Each number is 128 + 24 x the weight over its row's rms, rounded and kept within 0 to 255. Layers, rows and columns count from 0. Numbers have three digits each. The size before them is the row's rms in percent of the matrix's.

# layer 8 attention query, 128x160, rms 0.162, rows 50-81, columns 128-159
107:126093137110099103110107110094138102124110166135097158112116095167160127121087131113082099157089
106:162134143141141136125101151152162123118179104114144101153118137116133140100140085122092089089149
104:114107113154117125120153117121132135099140100108134164053185124147120078153150114152125111098134
113:124170154118101133146119128127154114129129154147120074112155168111132123110095170121102104135108
099:133116077116109118143118101195131135129133101136133187114142123148150160137163106137127112130096
115:110137118110127117117143124160123140154154162162137073151142121135147120098103134149169089157130
115:142140092167117120112149126152108203144104140129150105097163104093123139142107135110139121156128
105:159149101159071158135171113122135103094149154113091126120093140125144120117146115154113119106116
108:173119145113129139125094134145120159162124105114179128132153104138132120107130141149145131140141
121:133174178154111095116160168119126104148114172143107130147082173134117098105131123115100084063122
123:105101130121096138136114109128075147148174117090115117166163142143144107151134144154133151129118
098:132108163128077136118143128103124124138107129176117138061167133143179115129145098152088142125145
108:072123141080144152143118142127101129112106111169126075134102175153165131140105142127138159117138
115:110159125134091147090148136092141080116158113153130101143130101087168080123109141125125137119116
067:139131131118143126094120148105131116144125136118138086116153123149096095114159090143133113106129
061:098081158111170103130073116140118092096080140137148142113133109139112106098147098122084098145150
070:124124099084081131092161148134146149149151126117139089108173093105139115119139124146113156103109
070:140146119157133124131085101181122157100091109154147153166119115161162144138115141120088102154106
074:081105116151167123107138128133115131134088148098152114100133152136104111149158140132127138073151
073:155161154179138130132150084159097142132096117127131107135112128131148151131154169106131130172111
074:139118135135180103158131158076133106139149122092110144098138178162132129158146153129115167100162
079:152139154101134103145079135129140086093136129153128142113090115158120127070097121164117109161131
091:136131083113129118117127122130117119132129160123131160086176124123115101120171104087133128108166
073:148155144107141119128120116121111105108123084094124133114139131089154146148101105115137110146140
095:132102108128124095086131139093133133149154172116124118136129118118112111146153149122148155118167
091:150152138109085136145117097147165090110122112100131160091126103185138074142111107113101097159071
087:125095097162126130146125094128117138146110151132155127142132154130138131114124147133149149094139
073:129140152189093167125118130156141156074082153163124127128112101116145125097085142172084134102151
101:133144105085114139137151130114131103148111160148183138133102147073138085128134123154136122131088
098:124056096131143108131124128145139143118126142110160145125184150135148164164143131127129179127135
104:142126168163118178136140133130104129124148096119135104176120128139122101091120147127149116114145
089:145134142048148138152107145169096161153126087128123134123107129152152141130140088137128076131107
# layer 8 attention key, 128x160, rms 0.173, rows 50-81, columns 128-159
103:102128106139146151140114140098150114141135142170146151115162069142113128125124126126128137162134
111:112142126141153173102138118144134102085107119099128106137094115132108091164116075122124140100140
117:085144135095129118099146140108169143121156090128157134109152114117135099155112143105140128106118
116:131134158127124103103143124111159127121092166144143135100120140140125123166088196098081093082062
118:114104102132139122115091108137126115121093133118119151133161123152119154102141155099184125106179
114:079138118140148130107137128110125152126163132151155132119117097151093121126136106110160138130129
122:152088106136116142148140123104139197136125154079124100152102113101169103154131132101175141148100
114:113086172133120117154159128176122141113130159125085129120132144152138134155078125134107100124116
113:166131065128131099150149137114119104083131126109145143126109092131131120141106146132168161145129
130:105167135189092101136125146163089106113121140133120113143078145102105116126119134089113125113115
115:103130095145127143142112121111115111112182159119110154130145140165119170126142132143142119162122
109:137135146156133131172152129119116169144122183143158153140156149148144115093137161154131133123110
117:099125148118125144142113124103130109080147135126122126130096156090145058109147125160147121141148
118:117152090099132127064138114134161110112131117124130125125109108115184117144123158133102139133106
056:085127106116129133143142122121148122133159132144139146128094165112111133170149114150138135094116
054:141130137107111152108143122126136158122134068125100091092117122079112142101135155168134133114092
062:084144155114137149169095173129141095060127123120187099120098150110115131140136147104156113144138
057:091122103097123130128117125100132094157164103164097108121140071087116104158137130130140162117135
061:156108110128071175097106144114140140117157116149129124140137058127125123133125098127129036190102
067:140101157144117105067158154143126163158089140135120119113116119155152127096114153133120126114124
061:124155144134125142151149159112165145110150128149117104154110132124141107140117100111124098129113
070:102087149123129090097151122107097132179085139148060143122138135089138126139128105149146120092136
085:137123091119158146144118146124163135090096143129157130120101098141164099139114109146110114129096
073:125097096127121087137119066158115132151111164124094155104137125119139107122168119119160140106108
086:146133124146144130134100112163148118103145119138075069103128135153160152122118088135095094149119
087:148122130133140120150107117131114149083147123146123130161096129118128152153165100115154162173133
076:106148115090092120109127152123112075087129101138107140112111161109136116121134112113141100124093
082:134152127124133125122131144107136141148118124127186099153157124079145141159110180100105137120148
088:148088151134154139134135139116088143082072101128081105161143122130101149147170122138156108139128
089:140116136126122161126135092111166157126163158141162115125134123120134113200112158104123151122142
103:150113101089123139164104127119117151130168123095080115123141157120167143159082147131139146167138
108:115132089148130117092118117127155102123149172130156109142147122102097126110169112114116140086100
# layer 8 attention value, 128x160, rms 0.248, rows 0-63, columns 128-159
085:062150112145112140155122145114160105111154121100135131118139133097107076161093137156169150089132
074:124145121103134125178138129114104153107126116111072149107099139155131121105144120140164121143149
090:163097111120126159126137124159140129106134163161096130106146113135156140153110095120160112130119
085:116139094098151137107089134138182102143087106062138121151135146131158146143102126127166128127099
090:150102089185130153126109157160104142148095101123157109138106158122146098162121085152151106157154
085:132107144138115092169090120102150122139136112135113145140153118129144126123133116137104088151138
088:140122171091145141160137135138130110136104148114084136164121121123114112106132091107175115111074
091:138082131116121175118096125151133157122150068155148117160073163101143129113135105108108127127093
082:156129106135112116114152101125154115111148100146144131117135095167169118148133123118099121141128
089:130142122100152141118102142096098118101135135146128129144126090113112158118101109069095120168135
094:155079130132130113094132153093094093136147174158153148129143147200152135144124113137154123125145
080:117077119130132133138102119150166135120162159133145137151091131143142125137142120138132139145122
090:091145169112150090150140128115102177154113128112131141143152149122152103133128125153174117160118
092:126120122135128098115103144172132131140158134138091134084152143168157132110138099144099133121153
096:133191136140155080160107126157164108167162159116106135128112097144124093128154099105130104144130
092:119123133172159149118130155120159134107113104118117137124129097136142108097143095143104139128104
081:107143105111115120110169091184139092096121104121131086145137131140114090144121121143111162126132
090:109147113144176114171113134147130113109130183075109127107104164099143105126089130114111089143113
096:169148129149130088129140126133152115184133135125144129115149135112135156136109128139139124178129
089:133149108108112123150115109092127171126106188104126116126168109140131122149102107170104108119169
079:132174138144148135103124128096114109133078154127173127109138135164166135118114170140119141153139
090:099105121143147136151134126114169083107124126163136092111123160168176167102137122145132115112109
082:125141111104120170119143129141105116117102101099099126127150098107095131137109130146142107121094
085:157124144160136096117174145125147148162187147119173142123128141113192112175099121146095114128115
089:199129134150157133093099134162144122177096100150170181133097119133127118122153131154115095119121
093:096157140131158155093161111112104155129155167131072127165137132140140174145147116140119136098063
091:122123180126159111143143134129107142116131105131157117137118118145086140130128180113144108137116
086:124146129115128075108106126134096141116131168156120090124128120099142143124115114141075096056101
081:130143149142161146131134122146138146137163134121143138127120149162118128115142110119133129116064
086:092132149120141104117126116163129140118159146141111135128150126161151115158131120110079124133135
079:107127104143119106139152141130096134142117136146172117137133133125181142121140095132101121127186
080:111135088153124106113144134123121148143100155110154180118122125127121126132152128111117139156154
091:093125169144175152135162079125135134095084169116152129104133146089113128184138126081160132141164
110:127139111096152126060126145146135125129116078149118112146147153163157105113136133103140140121091
092:103122169116116134164139139121111125089149195094140146111160060143099133117099163119122158144132
098:120128114134139120128149132117163139129135150109072106110102087084109129135197141148112099132088
100:098130099113098120130162127148155100123114079133137133130136132122177145125150098156098120143099
081:114148099124094133106130064109127138149134102112144146097126141104136132126097060140122137130153
087:105112132108156126092112156094128120159172174116127103155151145132159134118172126147129106106141
096:162130158161145132139137143130129105125154117154096121114125149151106119151160099184143121104139
090:113135112127107121129111121106141077127122132110127131113194127100142141109112167135126122131112
081:113101145098142083146075122145118168135135158137110142126169130103165091115071108149123152118099
080:071112111139157102127144132140133181122113126144110127137142114136115107123113167106137113142149
089:137128096139146151121090126107132128097139103119140170146151165099081129103083149095128100115100
090:129087119125118113107106160082141110088075155108111199126144119128135118144135122115145116110146
087:150149139082106156167096120117104125150109095137145112107151130116147149166113155140133156126123
094:099113092112118123103116123123182161118139117144140117094136145134170173069107147151116116124127
089:108141106160142160129149127083134142096103113151127080141159135154114130135150157136167101107122
081:163161099100145064173174124142116111142125110115131091092137165110090128138146171113116173147163
079:123122079093140105135161135155144155143090100132122141138119127141105133092098095113117089125147
083:131110066101130131116143118151075157116127136128105140102104164141134133130110173136130130087138
092:127159098126102143145124146102132070131092140113150122127118135116127146137127081108138177156073
076:112096134112144104135182153131104136095144123150124089121120149083201138103143129177116130105100
084:137123132153160176140131112169104121132129159153092166093132138151069096140132117179121133131140
089:115112131118133132117156139136102122129078138138153114146155151080098128089109107111116154147154
086:127115149096166102099153136131161124161128145110121164156121142129145164165096114142159126089102
084:120119149153120150139122124077133115146101107149144142169111127111112139148134114122149115123184
079:111096099138167111125101171131127111112088155068128149111153119138071106118096143121111106141156
093:125134139133134103177124173144118150086082195120073148105121109133145129154161119091146149114129
094:115139107139123145164085112085103145145150134135089077145142127157150123100110128156114128159134
092:148121167164153142189145151118092128090125131103136119112109142124114138095091152115115130102154
092:139128165110109135113131116128141122132102099105133089140107159130131133095104100127127137100124
101:103173126126158128144102155121138135086166114120119128137128114078071131117094105154153169140108
094:130140132124186130126100154110080145129110123151139115151160115156137122145119141129108106122181
# layer 8 attention output (transposed), 128x160, rms 0.218, rows 0-63, columns 128-159
098:126103083128126145099092133130149115139117129135128144110118109129165135096139136106118115146132
084:122109101099129134076125194139101106118152136158131140123156085118167140121121108115083114089132
104:097167112137144128127141161124154138123129085113181111148130168130124096133159153161133123103127
096:142099131169124116165162127141111121100173105133127124121095137129086153141119101120081165156190
105:100147140128096116115151089113162154122164091124129107116160148123135148108169193141146186130132
096:112157147153136111099117154168128123134107111153134108131132176079138132141102137142155139120153
095:156113134164104127122121154146094128129107096157145137160092139118176159137086191125099110137159
099:133127127181108095136139095084126103153171117139127158116134172155129127118103146115101167083126
093:096084118119169126125157128166106163177118133127119137140137145132065094142149120162178151136092
100:145125165091144089138123096145170089129114142093144148147128124172115087082143135124139131103111
099:115167113153108141139145116143130143100116105116103092147154127096155120129095109091115113110093
091:143179109112195138088166123134103113137141101119091132137125119137090145135119156159127122133110
100:168133136124103148105148141157148103140096056131132170119111161150149161142140113123095093133097
103:135109096141101131135129124127123111146087135133142121147134146107117110127131077158136164154098
104:146085116134114131098133138104146137106084152083162171161133119133130130157154144171109152121156
106:122147117103136107123131108148121121126113163128150130141106112146103107135122120166133118127168
094:108114106161131132145084133087117170138147155150146133127123113090126142087127131114150169151090
097:147099116148106117122124099115150164134130097126139164130172116139119151136165128174124129110096
102:104112113090141145129146139113119138079110141062095144125082143128116087147144138142120147128125
094:102113108134130155096160145114166127127142101130141139115134110125110099141123108099156122132123
099:126107073117145137091114161138121126155162115084100098097166136094089152131128101137126118077125
101:183150116149146104128128124108098173146122150099141176110123154125102130117093092147093159142143
097:096145121175121095159155102109125120147117157136138114132130104127149135147147169114173149142156
099:097151150093099129086118075173143129095139169127118134181068122133112142084120155104111121124122
095:106107150141156129194133128151153172116123105121143076125138158121076091114105108169121124137143
099:121112113147123126118132141133112107088108152122083140103121156128133123144126136119160119156159
103:109147105148115135125132121167153132155094148145123200115138119128145087167115104136112122111119
093:149138136140110135147141136115138149125127097136120143140168132187158134162092137110190148193140
091:125116094091188116136126137155135085132150105134126124107094115117163120130139156132139139125125
092:148099110139106106145162118139147159167105104156145159153135105111158112062086127116153114147096
087:139136156110136156158103106132125106077157134118125147110140171070101125150134137098173127155100
090:157117127087143139115145111096141135142135114096120093143126130131138121117097118124098106130121
096:138128131120125102120084141059137112139114148142102117130104120110120088083136128139087116095131
110:130073126130134144141142114138144159164108153099129140112083098102137145128110141129136114154163
101:134164130115127126108124144119118091157112161105125111174055122107139090122105112108130107107122
104:114096123082106127139143159107095120143113129107117093119118122135126130164093125099153112152184
102:130121154129124143154117135135137155132125142158107100133117128118120154170116168173150195131128
092:171147142133152143147127106140116117120133137127128119113102154118132137142154088096137158146105
095:176129114119113099154139098153119138088146114154132135167115111163098128123109139123171161177124
102:089123121165067159105095124120159153097115160140103167121169115085151090086097141094114154146122
102:137117111109127097142161141105073146167147125123108148146135104139131113156147120094141134113133
094:119132114164099169132148118138099082133114065125128136130136157136132153153173160106139102107122
090:144139123128109127162117100126099107152134121147168150139139150141151111129124141134114149110134
099:165143140152098076105138122113090113154118123096093076138109132146132121141104124189115145092129
104:119119141129126150126169090135124103125153101154157078129134102160114121153111084127103133101099
098:136147144166156125144172088121141102107134150147102134106114162111125113158163110129110124134141
100:142139142164091148142142061128083138162112130169097117141128124132102098146133146130147116150088
096:130141144144120137119115159182110115161165105094115161158164103117133127153100084121147116117143
095:125149119134121142078110090119120147126119124163134142112118108112158119135160129177122119119095
089:142118163155097147123097119158126113145134158128135144098112105091173097148145180108131141158119
095:150162151122141102145145151080131153125162136149149137121146076140134112114113124082109124169108
100:097117136117112118136130117166106122117160137113129120127105114149132140118159156121129119131133
087:156163138113116176141108154107131136198135102143125168120119164136129138108125149108104086130179
089:096075124129111145134147118107106156112127101111127123130151114106160119135137129130113139114109
104:092120098079096100157085115126170132115138124117131152105158171151100117149117112096098137134139
096:147129104131143172148103114119083097099129099098121092107150128156114119120116156183097127113122
090:134128158140115134113136179161116133101132110075122094146142116103111121149128133117111100084113
092:119141137118121139177149071078154150107147147155165145134148083110180148130136116110144161108137
107:151117075142144172088139088099110149160153079102161120101145140125128118118118112135157095172149
101:150112149091084117072164168138151130084109140122126125146093107141093137139141160121155121119086
097:102128148123120148105088108115162123137151166142093154134178118132157119175159094136136110127090
097:136129163164134172124106141111152132153144154146099147136046134135145137112139147148117122111146
108:106093137122120125091134134148131079117078179125113124106093108164137117107116132100097148162126
104:137126145111119083124145115087149107102112121123116113112137101100130109102157082139166136127111